config.toml
vocab_size = 8192
bias = "all"
tie_embeddings = false
init_std_o = 0.0227
optimizer = "adamw"
decay_fraction = 1.0
decay_shape = "sqrt"
batch_tokens = [32768, 65536]
Each number is 128 + 24 x the weight over the matrix's rms, rounded and kept within 0 to 255. Layers, rows and columns count from 0. Numbers have three digits each.

# layer 4 attention key, 576x576, rms 0.021, rows 343-376, columns 384-479
130141133117122089136127087103070107164123112125118128146120105156200101123101110119129164094095119133132107100172122118091092112136107111122145141110151116164113122084155140088149126130133101089130109135153102126149136167159132141142144112142076159153158128122123143118152126122083135160
086125130053086113133114100110130127165082123176114169104147130125102119166114128147113131123102141111123163087127164156116140151099130077093113070122110150136134141124137114107139124164131115102093190136128094158153082142103125137099134134162162148142111133122141156098129102105096167140
056149128090156117135101107107115123106122138135181157135166133165109161133122112093062136149099133103144136119145098119145105110108163147125086101150114106186117094113146132094155119142160157087091146105127106153128102154138152122100142134178129134125119146110162112133150128121113124141
101146136113149081086169169116140158128125149073141081145126110097133099137139087134123138082148103147121138112121094114138109142131103140126139139121093075126145145187168095096056180166090110129144136160163106115094123091161143133131107109145114141124161170122143120137180108157136139126
177109184127098114149133140159144159116114109139173161127153118118082148086108157140091110154117094141129122127128104084074093138128149162122142118120122142146125099136136108124105128148116144124153158138134093128148093125112131135154141083094106118158127150089169117130157160136126075130
140096154098156090085119123193153211095113161179147107141122170102153100092109172125140113107125126090112141118148149132085124149095112110081141150108136143093157141122122114123126168111114175083132136132116137094115135092180125099181081095146132155176133105149126121139109096168139150116
111161109118113139123117120141075089137164128111120150152128121120157078118132131166165143127086098067116126111141140150096111164130094163186123061091125134109181138115153114106177114151142135159110147122134140108091107116147124126176112162135136124098144141109128126154159093096091117141
113150146072134107139138148118186181130118112111156123178090144093162114137120132130100117115140138130136128147112138109123120127126147102154144131092161124146112140122176126119119179120114078113122151160119160114104155102077145133126153143158154161135117162088122104139088139133106102155
107168106154134113155132147141155140150132164122083132117113091167091168155116130162134161129171123090170091133147152097140144094107133166128125071180104136098122145158114147162107070113141054115152146125112132142108153148137125150140145142091104117161152136084142142152146159108153116081
138125141144111169151085149101132092131154113118087150138152118104159138140133119115142118118151147131195080168123098155091149157092153102058115148134164143175164161059161185174095149104171125115077188130150101088111139137110155144119132142117162124123109187136127110167117128125146134125
151140133128121181128118120138067173145165116121145125168152057137143119130131149143113112119100116182147158124142132155130095146104163123088126136142122134164106098132137157093125110138098131152095126123155132141144135117082109144060150101161157158111085157103121110154070072144121114135
140121063139111145081125138131170196128135168182078099126148093099129167124156109130184072156168112143172083136080114114209152121154106106127157117147101134098129132103095101112109121123129105160151164152114147101126141074144151133136129109137115104123130118143105110157084096134137120138
116121119184116131172125115123082101058113135089092136125118154171143153096190147111144102124126105106166134176144126109181100130134140147094114173177125172150103131172137193148113152135117171180118166122105139127077116168111118102079109145166118114122156105160144118172124122179179139111
128108089157128134119134134115130127136133094163139126150116105115135159119180123107161141114151089092149128162127079102124145106082129082145104167136121105134151148105178155116141113113124151126148123130132112105105145170125101100094131103104098119109188142102113143145146213131104154091
143156121085127123102150114119133118105134164159121137173133094158077123153143108134131149097083143108113164125096125133193086111121141124105119151102106110125113106158139117097121103174085147120128111130115071131115109153161121104084135106153124162104132111115133138141141130173102210166
167150146094124158175167124059134143148115100093115153145138146106144081135146113180124180123160191108147171158107132152122117108117127142109105128102117126117121126134154140087126129115137120147099129133131137131123106147178138103131128089123088103159130136129135138124095132110148133103
128139154146176154115163139109101131125145134117172129149114139137112134153137103101154139122173124084114199078097097118089126156145125138142100102059087149132115162184135139055164125129084162109124127097126127120137146129183175119122127106157097170116172097150151130133145096149126135096
133176150106130124143141105050083154162131133097164081145133157164099112087098162128140115109111097100072141135122100101120110115148139116140106136088132096121126102154137146081144182101109114155113130120109143176163130135128113213129134159125124123112142119134073113110144093080127130154
103134146091157123122131132089081104148109143075163069151067141141082111151113093099057127104107112122116195129133123118126126144163133125156133128090112107111138133127133160105097116140133107145070153072124142117105147157146134154090186147121134160071128150130144096098153135133157148136
129134126091138153101125154102091127143083131121183118110117143141048117131095162155133106153129122113131142151129099090112153145132108152136160120134131103127168113121114132112114142153094139133132155126157121126092183160121116092096107098156178138168085169111117103100096018124115114135
098103128154138113127132112093079173125117133080180115138145114120108129131140102100111148081068166105121153124114142141139138122143133152144157074076103129123143110175127085137162156174133118110117164122125109140139150115155232136125185095132175145085107151087129138101112046127155103161
103110175085076150161104104145108130107126140156132103120125126105100155146110124106114142116077142151155136079133137148130075151103122152131127099105120124110100090157111089128163117166129114128112114142143126104150155193135126151143165103119132114131129169140118172096076145116143071139
127083173077135123112202107157075134141125114133145137115169147118142129137147170147135136123122131140105133085130133126113101098143113087120110074134149108090165124096123116097101142095194122104157101132117112128167134116126133120106114145125124123152139062143148115112134180105041132136
123095076100118134137125141136095203115146142136133107142132174095103132095145101108129169120073158116138110113117126090141129118102152138117127112129067164134116100071098086112099157131157133120115112142096139093134139113058140126143085120119149144126114090137135155082127167132163160125
100138108103137090096111141101129134101190100135171152149125144099163157147095105139134155105109122121116120124133104120104090124125152145158126077121156125101088134124149104144169156121136071137148123153115160145125094117162154132109139152150122142126177095110108128070135181078142133183
149131165116113115142112129140107131126163153101123177075137138116093132116127117093151141141107167138100138115115105131114111149121181134142096086126107086174116076105146165079160089136158130130105115122150141136222162156100095124134106090128131152133122083117114106131089184149105122115
138158137096201132145158143098118127165136137096155122131158127159077118090114113139094108163118138121148189114115137143135166105139137128178115135100185090112103086133164141099151116096134085172096135122138096125134099122091149188143090153127116125097110147105140117136125102171104151140
087167080144127135104146088151127128145115081083123101120174147162090134109106128109121101142158135067140131149134159135145117109149161123107097109113108102059112152097131094088105150113182137104174124118125167140134192112076145101123173155115124051113107117123123113169153151140127095131
102150106123087111120161149147120186117148140137119149098150137114114149143149127149169125170164086134137114089118127115136124125152140110089130111106103154081117128133141133122155138125169123098135109141151171117142135144161136130153142139093100115144157128130124124118102165121113107114
173170121158157170107174192104161133145090121147080116130109085173114155110132118114149104150146143179158069116113051121110117119148164108106132154170119114109152159133081123163116140135103107107173046152139173131115152088146096167139153142104099095138155122136147121155129097123142130090
153083126123154137140144128128128127120095138146153092097068142135117154148124105096069127127146124100135140048109119099115125126174171122178145154138134121128132124120167137131136164125137092133129118143164146138143136107122124170130163128138159115150131107118112149130124143142105105139
113174150135094142087149145163124205134148121171106112117130103150132149146063087130158120135165153142137098154128120149131125128131092114126144122139148127092172135123075134162088098117093119189102166149135165126106184072143146179188135134095090112172154113146107096155109099125148124138
154163086130170120122135091149104060162126163130135114167087103151127125134122121095135137150115107132158147103082140139132132154142097111127149169118180087114127157122153114110182080147090150139162116066184136105155162138123134137147141118187160080119137151166162163139151146119153145138
150118145162123110093123126157141136095169180120102141115114118123118151110159136104101135135100104111145142096110109123129128155072110152155134154103142089115101179137168084143120132162130129129169146108150130166164110133115126119118131160082136126137140126135099146090184117115132129173
# layer 4 attention query, 576x576, rms 0.0206, rows 344-377, columns 384-479
135117103162160145151086158144091088124126108154112119117160118111186043132071128095142128151101156118116143171101135087101130131120085123127099157109154122113124125166158143090154116092088117099168121092126111100098068126138146128125133107108121152138126135128125173067170115149124153116
127118152126150095109101113113073142095100108112135139081115096111124136191105131126070166074120140142153156096118127103126072082140117123157129130189117127151106090130126185090111106146176124107103129150140064140114137142095116114109124166119161143121111153151148150121140144142174151162
116122117148050149108122166106129187103158111171137144125108132173104180170128158080109144133121133121104122133130176133124143145132118083120138115126164086165082166123150137135134139136131154125144152095129135167119121118147111151107163123081177135119144110120146173118098106113103117133
114067150108107113113130125170137140113088119151121087158128097089122139152147133152081162115129085153080110112137164146169092111125147141121152197137116095098111133084145162118096188174154112143165102103162140143164123134139095110132119103176136138160102071110131126104161161114126199118
128113166138098164109167172154141091120142124156135138125097098096152129147183136149126127125118055148107119076142120123121122164118153154127143171135137130133107141123133147161159130139068127148153118152152107127115127094116127113207145125151103155146117137138147114083073127104137167153
100084126145174154101162116111126173128121143160125188125193157123131153098116104116084150117079104169146089103085115083129146127110112156137151081144150131124129129157127092096107144120146138095112150113152138107135138124127145098134091139151111131137120146106107180117090078147127134137
163125162144139168138112126110092139137113132107145138085144149146110143155112128090134130145111101117188133132117126137137134153136116145132131095103075140129101142161124092138149082156146102121108088134160155139126109139143127114091147068159090139119124089115133163084143106105144093136
170147136133114136135128138075156138113122089133108092111149151138130135089142084124130124149141094153110162148165077179152108096139155107107078145116144136095083124112162130119185105095147133088127121149096146124115169144133135131033126147115137094110133143147135141181159082139115152131
113135138144137117141081099168160108139119125057164109140095058109162101126127096079124121172146146092112133168109136103151131132140123122104127122153122176117104120134120147170110118105098144127107110140146086127099146113133130114090156159179070097170166082150153135124144109190133148161
143125123139125095139044152147114071107096121105136135154098126141154103140129126087167125091143160094098130100113126130131090158179151093102122109160127114093132076140139119146104150118143146167119139112117102132126100128147104142084125107123120086154128105122129142117137107144148200096
155095117142159152150145154135142201137109106129118124131136162117116135110183119133108144160160139117164149106141120161085115152118103123100073132154116108114146123121137121166092138099079183101115122167102118161092165101082157137141125124132143152108137099144110075146135124086142114101
125167108132129113170108104137148148122146132158129139088109148091087110137113126082147140106155171129170114134133124155135126090138115128121080137102136147162132110115100121173107144079112147112131137122158133174100115099083156133123126131149169136125076131153145157136143139091109136094
147123146157124143146155161133133143163152113104136142144156135132110130141114130122120123138143142130111168121129106156104120101143120130083167132134124133131136125094109171114114126088129146143141087134123118145168148145127130125103127167141133089159114143073080117127103124138118168131
135139134103153109132119147162145106108125115076185116143094139122127113156178106147127137114099152095097180176097124087114122154136132091091141133156125083150125167142146171107148125169139179140132139083155073114095113107110107114136086119137170134106100114111093123102089117111122154079
129141132117115066159100102132130106117142145074173100126163153176151151125124111137108064094111128122116133106139140068115112155123128134159102137145144099165120132163102135094106158089114114126114128134118134090189132105143162113163170135128151168157100092113150153118119156093124131095
189077154187139120137112140165108136149139137154148092097110146117144149138118142116136089110133108148110103102083123162119161142128126172156109134136130129096116123138129127149121165152095135154115090128108136156137136123109118138088093112152184193070116142129129111144105086120117075140
157150132108116121104116123110112177096099123133096132157106132142103107171128098115127135177071140135137146121119075179116140166152187146113135121120102128144107118092170126107114142152194176159150148101158122091115181170071127137047124125171142161101117123127147112107104116092169105111
110117134162135107141143121078094086111162096140148127184162120145113143097137122139087103163106130119105118116111143137128125128104112150151109114117102121162149129133156139116102125172107122152151147079156148085123157171115072118088141106183132116088119112122121155140127134152130144135
147104126109111175100131157108107141138151118115147110119101165089156120155127118068096153154172173183060119131127080139125065136145167132149101125131128163111166168109126137116145116132121098140163117132132131130113103073149141109123155109134153123142143161167165135155134173152150087167
111110125090095153123106112140141120177125116096109155145136083122072117135120128171145122131147149139114157141144103101119145106101126094172157143159106095121180107138108112098159137153187081163108139129128159118068176127128142134079120163140163151061108155120135135082135150129144164126
094112135156131120116096147134146078119137120095107120141101134150116145178155159141115144112178118099079141107166146086121136098128102101164126118156100124133122113143104150149105145098101091122154175124142140107155103156154160068143115122138151128117119109132165122104090116096124181158
099116126078063090116181153104159171118113153133101142122124120138121161137148123115124092113132135174116137086087158080117107155126160132144145141110107126141107158135154142077119101097170132104117114164143115104185093134100081131146109147079140148129132138139065089075101165141153188142
146089119130114126142155148124128100122152167110169131100118130105103176108095112120122104130160150114135130147177133124112141164125147132162105113142145106115137139133109070152133144152109148170128171126135078077159096148136106123074096086132126111154130092162128122151145111131138090128
130091116088096092134145121134094138150097089114133067112151126094158101108106187140117137151084171150119083110119095119199150137084171142131126083109130164148083076108139177124109173147183142104140136118135168158136124173115084111137102131118120160169122088156164090168156132116134134108
119181125116086101140134113098071120095101130099162078118124158134099109140158096139110136128126101129107129073134129181152120127079161099095130125162143152109126128105155115096141122136193133121151127086121104128126102145136073129070128121125106113203175156122133131059126120121132120147
156124137153154096100077109108134146149096088133131142137113157140143118125110127088069137122100099123176164094153146130142086093159110145125106117161117126148120128194162130152146099128167152139144142131127117124157142132129135147131166099178130117085085108101147089138115153087146109133
129123123125117172173148103104123153139148127147111150123191095161117126145122129136117092127110120094109139075153127125092110119136145131111141145099151143129066119114150079134118144125155155147107119137130144123151080131083160134145109144158117141071130142153115110158129104131158109118
154137106145113139161077143077169131146139156143040101086132143102105170143139134122129138194118130153154106125125098100139147096111173099119114145121143115132091178111119119127137118128106171112190130126108170124164173112143116170116139104105144135113129123104101128115141140111130101107
123106096129139168140112145109171113105145159146115137127146114167150161098112099114148105158177102131146146137125123136093164136156122101150154133105143138137136147116113116129129126163112147180085119162085127165123204101120129153127083147106135132111144147114113109199136132081128127151
082136128136136137098135132121096139110091116105130141140154128158152149112147099122117125162145108110139128073128107178163102106111113143124113104127116169167140155145106159113108146163141113128154109109163147200147141184096164152096106138098104128138133124132150122147157164088089132122
133134133123077130149106101111145147108125105156140178123175133087107185097194135127130090176152113137128113105160092135159150160148145132121083111139107126120142108114104143156118169120138141153182133167096134153125147102119137131104123143107132101123113160111115092155161108114122139101
083158126115185103153137135098121101152137155181157147136169118146097123110124147159120155167068138164112081135120097110115130124116107138114154117110107127160157122129171110118142131123158050142108148115109157148103113121133129157126150123113073093147123112087089120150136128129129131167
125141114102140124131097210068134119109116100096138106163140120102095135117071153101113151134139144130102112132101137140170087126118132089098140135147111080092119123083149068090100125131139085113132139126147158062077154106145126147153114086161129078106137134094114104126071135155150123115
155174127127099097110140098104143128130137185129155104144127104127126154141155094115110158148107098104159181166103155114123119110130118146121111057134113112177114174125120066137129097140117133098148128134133108112090140103145159109097138143089128153137114134153135157124126101154116090176